{"hidden_size": 96, "rope_fraction": 1.0, "attn_scale": 0.225, "bias": "none", "extras": ["some layers without attention", "local attention windows", "normalized values", "value embeddings", "an embedding shortcut", "learned residual scales", "skips across layers", "capped logits"], "init_std_qkv": 0.0494, "init_std_up": 0.0707, "init_std_down": 0.0707, "warmup_steps": 285, "final_lr_fraction": 0.0, "batch_tokens": [8192, 16384, 32768], "max_seq_len": 2048, "train_tokens": 108500000, "max_steps": 7031}
Each number is 128 + 24 x the weight over its row's rms, rounded and kept within 0 to 255. Layers, rows and columns count from 0. Numbers have three digits each. The size before them is the row's rms in percent of the matrix's.

# up: layer 2 MLP up, 384x96, rms 0.0708, rows 240-323, columns 32-63
# down: layer 2 MLP down (transposed), 384x96, rms 0.0707, rows 240-323, columns 32-63
up240 103:153152116124146156147088128107142115115146134102181139113149108128154070117129147130108083139086
down240 102:177137167154092119162127103113136105140120147054130127104156147120101104107087134103102096136144
up241 093:119099099140102134120140129103184120101154118128133099168111134074172109098116165108131080116135
down241 093:131135161155122140139133107105111118132175110138092132108104138106111132094159143106099145122133
up242 090:135107125098160114129127155111133133071110092152108136129147175133168090127136161130142139163100
down242 095:105134132140147122085140102081120095141091093102134071100106144145125129152081185129168126135146
up243 105:116097117148138165120110119155105121152135141160160081117165102125130095127110132121177110132124
down243 109:116089097129116127132119185129159096117139111128184073091086109146101160151139150139087136113102
up244 108:135124142127155137125117147100120126129123118156121163109150104135142108157147135181129111184146
down244 100:113129170151182141092136148081161128124116147143165140175140158086154148135159152166118117142106
up245 099:106128152101163117161138125093116126108137080148129110165169142121131164122133125163093096124108
down245 095:124081168169152162130091156094151181105113111125153145149142148108090116169125152142114144127152
up246 093:146157141130151133149111150135139140111110122112114108146104121089136152133159108123164139145093
down246 097:129181132131139130161129103162166079096146127084114130131161110141128167138126118177119140133143
up247 097:143131131111155123137098136090100104103150114174156156117176126112152108139095110101113150113136
down247 100:108169140114177123140104149113092139100130128115157139115132152105103130121103097101131149095141
up248 106:114143130123106108166136150118142110138113085118122118081132139151166138125134120127119134109133
down248 096:132133125153133123108130122103122139107071096136115184093125154094134150148136128144132132164106
up249 095:132099113132149146100096104131131068144118075134145129132159136151144122164121175180121139161137
down249 097:118105110155137135113120170127116121135101089168090120172159135107140108140151140137108162131137
up250 097:152137141134112079151118132117112166094135104116123124103144136120128132129138140160163163100134
down250 098:158155177127134109110178127127157124116126115099150108087149132108141154134123129110148128100144
up251 122:125099085082143126101132143123134184115129118138078135200115156137126077129129119110120104117103
down251 117:128151101122138112115143106134123131128103135139150186079134167100136146117126133110110110137100
up252 090:099104113093136153140107122134140136152144109070092113190136116151132139133140116116161126095105
down252 097:139101124116152144127104164096160114125156115097166150123170157124144083181142105114128140152110
up253 093:144160112129104165129144136137108098141126096166133149130149209120104117151136117096131123141100
down253 098:170152122140125128096166100130140115121103145085085109144142089112146109108148168128147101159146
up254 090:114091135129092137150130113114096125157163133121159094139131131129141115137130079159124152118127
down254 089:132097110132108135093099133153147137118175160124153159147131131146174133131101109122118188146107
up255 113:120152138123172142129109103104098103108120050148197125131127172133132136144133136141161116146123
down255 099:140139121124147172118102140063160135139095099136142131110142120105118119120165137101166115158144
up256 122:074085110132148128117155126107104128107140140117151092145152113118132109115149086140157132162117
down256 113:150100102180126131099120129149121134142099151127185101085135114153096140130101125153093165131178
up257 103:101101125124123134158114114081129103126105129120103165140162144147129126123106120161138102123108
down257 110:093128106088160085158178127135122128143108153157140148164117129103152106117120157134182175124080
up258 099:129121109128105162155148087156140123159120087116139106118122131107130129120144151109110123093121
down258 097:132141082085097118137144066161110127153101099096135136104132112155127167124117148118100137067109
up259 101:099152076114109127120131150138142131097161091152114071153121126128155125098167115163136114111147
down259 105:120100147134146136101144125140132132165086115138122116121134124092136125156144146152123152145135
up260 088:096117137143100109143125109132091110128174135168117157166113109114125145133099106114148152154105
down260 098:160153113155137145109117114163115140141112185106102165129100125107128141127124155119147159119119
up261 099:125129124143111147121128163104154129137145108133139068127151133173140133144143139177136105139099
down261 098:103133139171106177079118193102147115156131130136183143118124120135151082151154152118116113156110
up262 091:173119154153079133126116173135091050163153130104127140121115137104136120137144089105111144098099
down262 096:151122149142132080116118164163149103142125131125152163112143113145145159097131125138152124136123
up263 092:144146118152101110176115127141103082122127151084095133116126113133119115149112102115143123101106
down263 097:169134075142120140127103097125123130119140122098108146105172068101149162148124096094144124136107
up264 085:144156132134135117119114109165142102130144121114163175133167137146157094150136095121129107120107
down264 086:133155126157155102143113090136134120126135133095153138140148138152147143167062146092118135123134
up265 081:093158179063113093145102126132147100134114104132155195112130109164132133139161085143151114104135
down265 092:156124146150101105119099087100123109144127168104172185092109155146123119144164126132111124054137
up266 095:159125115097134153123140119148169078119133115128140102092158154150147071098166101125105151109147
down266 099:150115126147152169116109099151136110109114134087130161142133172122120127071096154130118126106090
up267 079:126152106145134082123144143182137087158114118096126124127099126106165156164133075125146153131140
down267 090:091139126108120094110154126135128125102149115134131093131135125110152154133118113128102115078083
up268 114:124113129144135115095148148128105116155118106115163095112120187096190126113159125116161152126139
down268 099:124143145161151114112156119152118109140103094108139134098143147121197090107147141101127133128101
up269 133:103110108134064114139106135169131113159155150136153081152158135145152101132121131113157143148149
down269 119:107107076139091164117119116117146137158116145151196071165137164128136119139103147151149123168097
up270 093:156143164142082153094123166142124129147168094127122173114109171100139138135140083122128110151111
down270 093:158135162200128133088088150151099154135135147122101134168099148156157114106124131111177112129132
up271 105:143126158115142117149075140122113164132152104161138151120140115143129131124116133126167128145128
down271 109:136096117161123134080129135105131136146104170130076123111130105186075153155154118132125153152144
up272 109:112109129146156069150084105120124111152145112119137134169117122141150133133133145140138161133154
down272 104:129122110100114084150161138094078128140152156140139114134079132126163123076127116113122112127131
up273 095:063106079088128098140155112202147088125133076154106104132133139154111142088138107157152155118123
down273 088:144115129170143115095158135147142115111118109168113113122119122127060107082134110172119127127171
up274 100:114141130074146098144116127124138151178115089111145127116147122161126097097127149124131146162131
down274 101:113111152084114089147127122107090163156108112109124134115096175108129130169137092127141128132130
up275 105:088137110151089092128113160133152134112161120105106124183117114120164100134149125119120056170123
down275 096:102096127134143185097167111166132123107156161106088076106148112129142176135147150092103125136142
up276 088:125127131108146147129129133168165111116146114167194172095166148136124112141148124121116094157112
down276 091:105149162172115137171146113151125157127086163142164131154125131125150089112122141105097159132101
up277 085:139085162151126148129111138170114130153122134120126113114155114104121065170166124129123152160108
down277 086:108121120161125141129096110178126101123139147101099127161103123112096074110127149126125104160134
up278 108:123084107121086117110135159133117145117123177179147095129142151157123096138147106128160136139133
down278 117:108128121157093114119129129157138146157145150143137096116169158109150071101126131157150106122114
up279 089:116109130137075154098147153106153157104133120161149117149158118159129090119129133127159094112098
down279 100:109157138140155147145124128142143150108126113155161114110079083125113133122114119167113108121118
up280 108:128116110129123112096151126120094142138129152105157130134120153123152087139163122144181137115128
down280 107:161140151144161149106080102098125143103146157090118128120049130087140124132134125106150124115125
up281 099:079125127093162106136123153106096142178141115148162152105130135156158070096129158126158158126133
down281 104:088114112121175109143139161098124168119120112132158105123146153123144163114164146094166069139112
up282 112:102100113135096080175111135108109124160134111102114146116146124111147144129134107113147106186073
down282 105:129153151092146073126119117164106133111083129081126086117134130126136130134111130123108133115119
up283 124:110115127136106125116146155100079138123150139127132094129174103123170123130150132113149136123122
down283 130:163115101142145118106148111133136168136115134089103120103104137154070164112129187130111129152163
up284 087:139109086111102139124128103087102154123130124153119106144160126108118105145149083126174135136108
down284 096:116141087106120145136116115141133128175078132124094132139155075131142147128156122161131075127157
up285 090:115084089137074149100162160154152148079126147109130146111175159133146138125133126160093097107149
down285 093:135115128163044139135138147125166110128118141137164102137108148132130167146146131155105112118127
up286 113:130122122116153145143121121107079136117113090155192108116142166101130144113154121132152165166111
down286 097:131109121136163152126098098089142147110084125129135107120128130114123101127160111121155115177138
up287 110:101141122120110130148116121159137151136174131114084097130158120119172074078131116115161143140068
down287 112:076111100104150136178110114136129137122139124174123148156154115135121147128122107153104127092134
up288 095:126147147141151147137125139098149104077165159092109125130148153127172152093114134136121144100142
down288 095:142095153149129142106112125105131113112099115135092135168136142156173161110101146144121132143127
up289 103:134128153139125123133127134124119131153142138169142126119157155084151104107138160116124131130118
down289 106:058117112175083118108145129122113153153115124104137128119127111138161115112158107176068119070111
up290 103:149133096094101106159098125140123105124127153139139113126165129105113093089132106127144136111127
down290 103:093175086100131109131128141124096130102119117129126131161149173081149107091123117115171111140083
up291 104:104105136130097124141111116112120076132141148123125089112139122134136139148150104104146097149132
down291 104:144173125135137129121131135112146154189105152093094155143143116126136130136109092126149102147083
up292 087:091120158140123134114071107167126086114135085153133119123107108115131145156109119106126096170142
down292 087:112120138154170137112090125147104146141102123145086105145125097139125095133126174110133113115146
up293 108:139103086107118149117110152106093111122126122167083114129103123120123121132123130110145129122070
down293 119:156145141137186127106148118110087134155111161091081128120125151147096128124153131163099067158126
up294 112:140088147141091124109103151146151103140164085090107093114136149114144116132139099123100070137124
down294 107:136101145159136125122139141180137095158078131138088128126118105114136139108089141122122091127119
up295 098:092103141132132104107155155117092100137119116107132090160132124149134093125140091134120098123115
down295 093:099163144157129106087160133106139140184129134131149140102108083144115087095130108158135144105140
up296 124:106084133148114141083109156135158150137117160128103160143122123147124110152119119139121122160135
down296 092:140119126187124124122126146147151149162096173112077126173112105121109132123130164127124107139114
up297 096:145088147126140127105101123166153144124152137108113113142141105138157089147140145157111125156115
down297 098:134095141141133091134091125137120139119141093095096090159166111119105103157127163139102128144088
up298 097:127156147104155126137149112113168127103158075146130159108116141153151123120160109170125097111129
down298 095:161103112171162159171116127112123121111123144161163118119158161142130148139104132125113131064143
up299 103:124111114128059178123137152166133095130134125128130133150179136117162093105134145138137152106143
down299 109:116119159181135181113104112134125114132141135091118171150125170130152121101103165136150118138119
up300 102:158136096126137083113114137124109110165124120104130180155142138108155084142139126132161092117119
down300 104:142158165100157119128132097134105167129144129075104087125126147090122129118130135139182128135132
up301 106:112152113086120119168107157122133131128160113148159114126116161107161114115148108145130142151119
down301 099:145159134133205071097157179097115134149139112150134087130123154110110100160107163111131108147088
up302 135:124130156131149111110104134122093109152170122155153148101120124173154139094116122104140125117132
down302 118:126157120151163126116095137093111150172132131158186130061164115135068137104124109119147131127111
up303 086:138151139121144130126163130129107133161143115129142106124122117141117108097140119142129139144118
down303 091:155153124159136103101185179119133117178115106107115111117162104154142101124108125136133132096150
up304 109:139109112161094119125134115111108098104146123088115156117134148119140122126121170146135126160090
down304 104:109122140133147160114159101164096081109092148126075106135131133107141138147127099103149138173091
up305 096:166132148095159111132096136157117077098135147170178124139146100118138154160147113122140105114135
down305 095:154101107115187163136104109147151119097107126121160132144128072107105153144121118107111084096122
up306 087:119101090089127119190085118106157117119122155104135114116139127070121159133133129140161157146119
down306 087:129104105128135130099071107084134132131117138122123131097134137093077155167162119103140157099147
up307 088:089106135133158090135134127144128133162116097137134142154137118123159158100170100151140143135113
down307 089:124183146147160123098154084120136158101151122127131137143160093162164099101088104156166125187109
up308 102:109158089130129121147118118140132141091119146181158164163145152151121133122158147170140092176098
down308 103:122114122131137102112111138154138139130101141175168129143176152131096141092135139094144136165131
up309 087:146139103128115123136134144128133135152160101153134082137158112168112119127142158164131138111162
down309 093:117141121124122096146150138128096120153188153101135096117136127170127130077160145151128136117154
up310 115:111155118127162105151142101143125110142129128098119150131159121124147163132120117145123110126134
down310 101:156168144161153116164155135136166140130106100094114126128108147109099151167094158121106136134094
up311 095:143107128125132123171141146117139143113157119137132136118125172097192093105194138120093132120146
down311 101:136133130195136091122142135154099142144093134140121124091177157129181122118124164161119134143114
up312 095:125126161143139106138145111119125117125126141116182162154140159142140094134154121134163113120085
down312 098:166128136130136099114132065130132102150156121068105140091114159148132146126108129097131149092138
up313 097:106128162086041155111118115133101169114137151139143142116102183129131161129141160113098144128092
down313 085:121145132143084134124147136134127140154122137131125132088127143075121145105152150095119112107143
up314 092:149162111140130117163162187147141110100123140148106130135129158102115145140139091153158129196149
down314 093:115183150129130103140195149143117140099107133148119109120118110149125170150160137126119121113101
up315 136:087075101137114127121143117144124130165151137130136081131161161175155094146132105139160135166135
down315 112:141101091143089150117111138106138103119085142119190077108119096123112143164131128124106096122147
up316 092:118128145105089142144087112193085123099097155119112108118163162132105139097149090151145176118151
down316 097:157144149138173129130162102177114116135109145094131131110152091105111141136102128124166145112141
up317 092:124145121123095114177102125163137139086133148092122091113133128153127091147147161145138100115141
down317 100:182105060141099114127130081130122091136127168122113104107131107112091129157137097143102101116093
up318 090:095132124122107067141122080121069093121143104104171121115158158107139144148112105094147145114134
down318 102:135149138158122155122112159125183161166104110103119145116145128170117122146108101137146104145105
up319 092:122128123130157147116089096158126093132113115144127094158117117139125151140160128116111140178085
down319 091:131107107142139103154117135185130130126088164095139085192134139120092076135147126113118148156095
up320 102:114135170123098150106081105098107146157139129112097146088117111152118145124159135110138137131152
down320 101:159149124115158099138102076118098168101105195085124136144153116156098163140088125119130113097089
up321 089:138125086087098093127159119167139155130153110083129148122108148156122149167111110136155117140121
down321 087:134165101113086142122120144160111127173110155102108129141108100102114126131114126115141119101099
up322 095:179126133090127084087112102139117107104114117118151152133120120145146161111114134148160128124140
down322 105:170096138111142122129129167159146129158138135109154098114136074114136151165132140120150128118135
up323 103:138106145121067160139114135134103107104170123122111114130125165138125098155137151170115165112127
down323 100:137079124154120133156162119116140146098135131114099124149131125118135122126146162121122123135104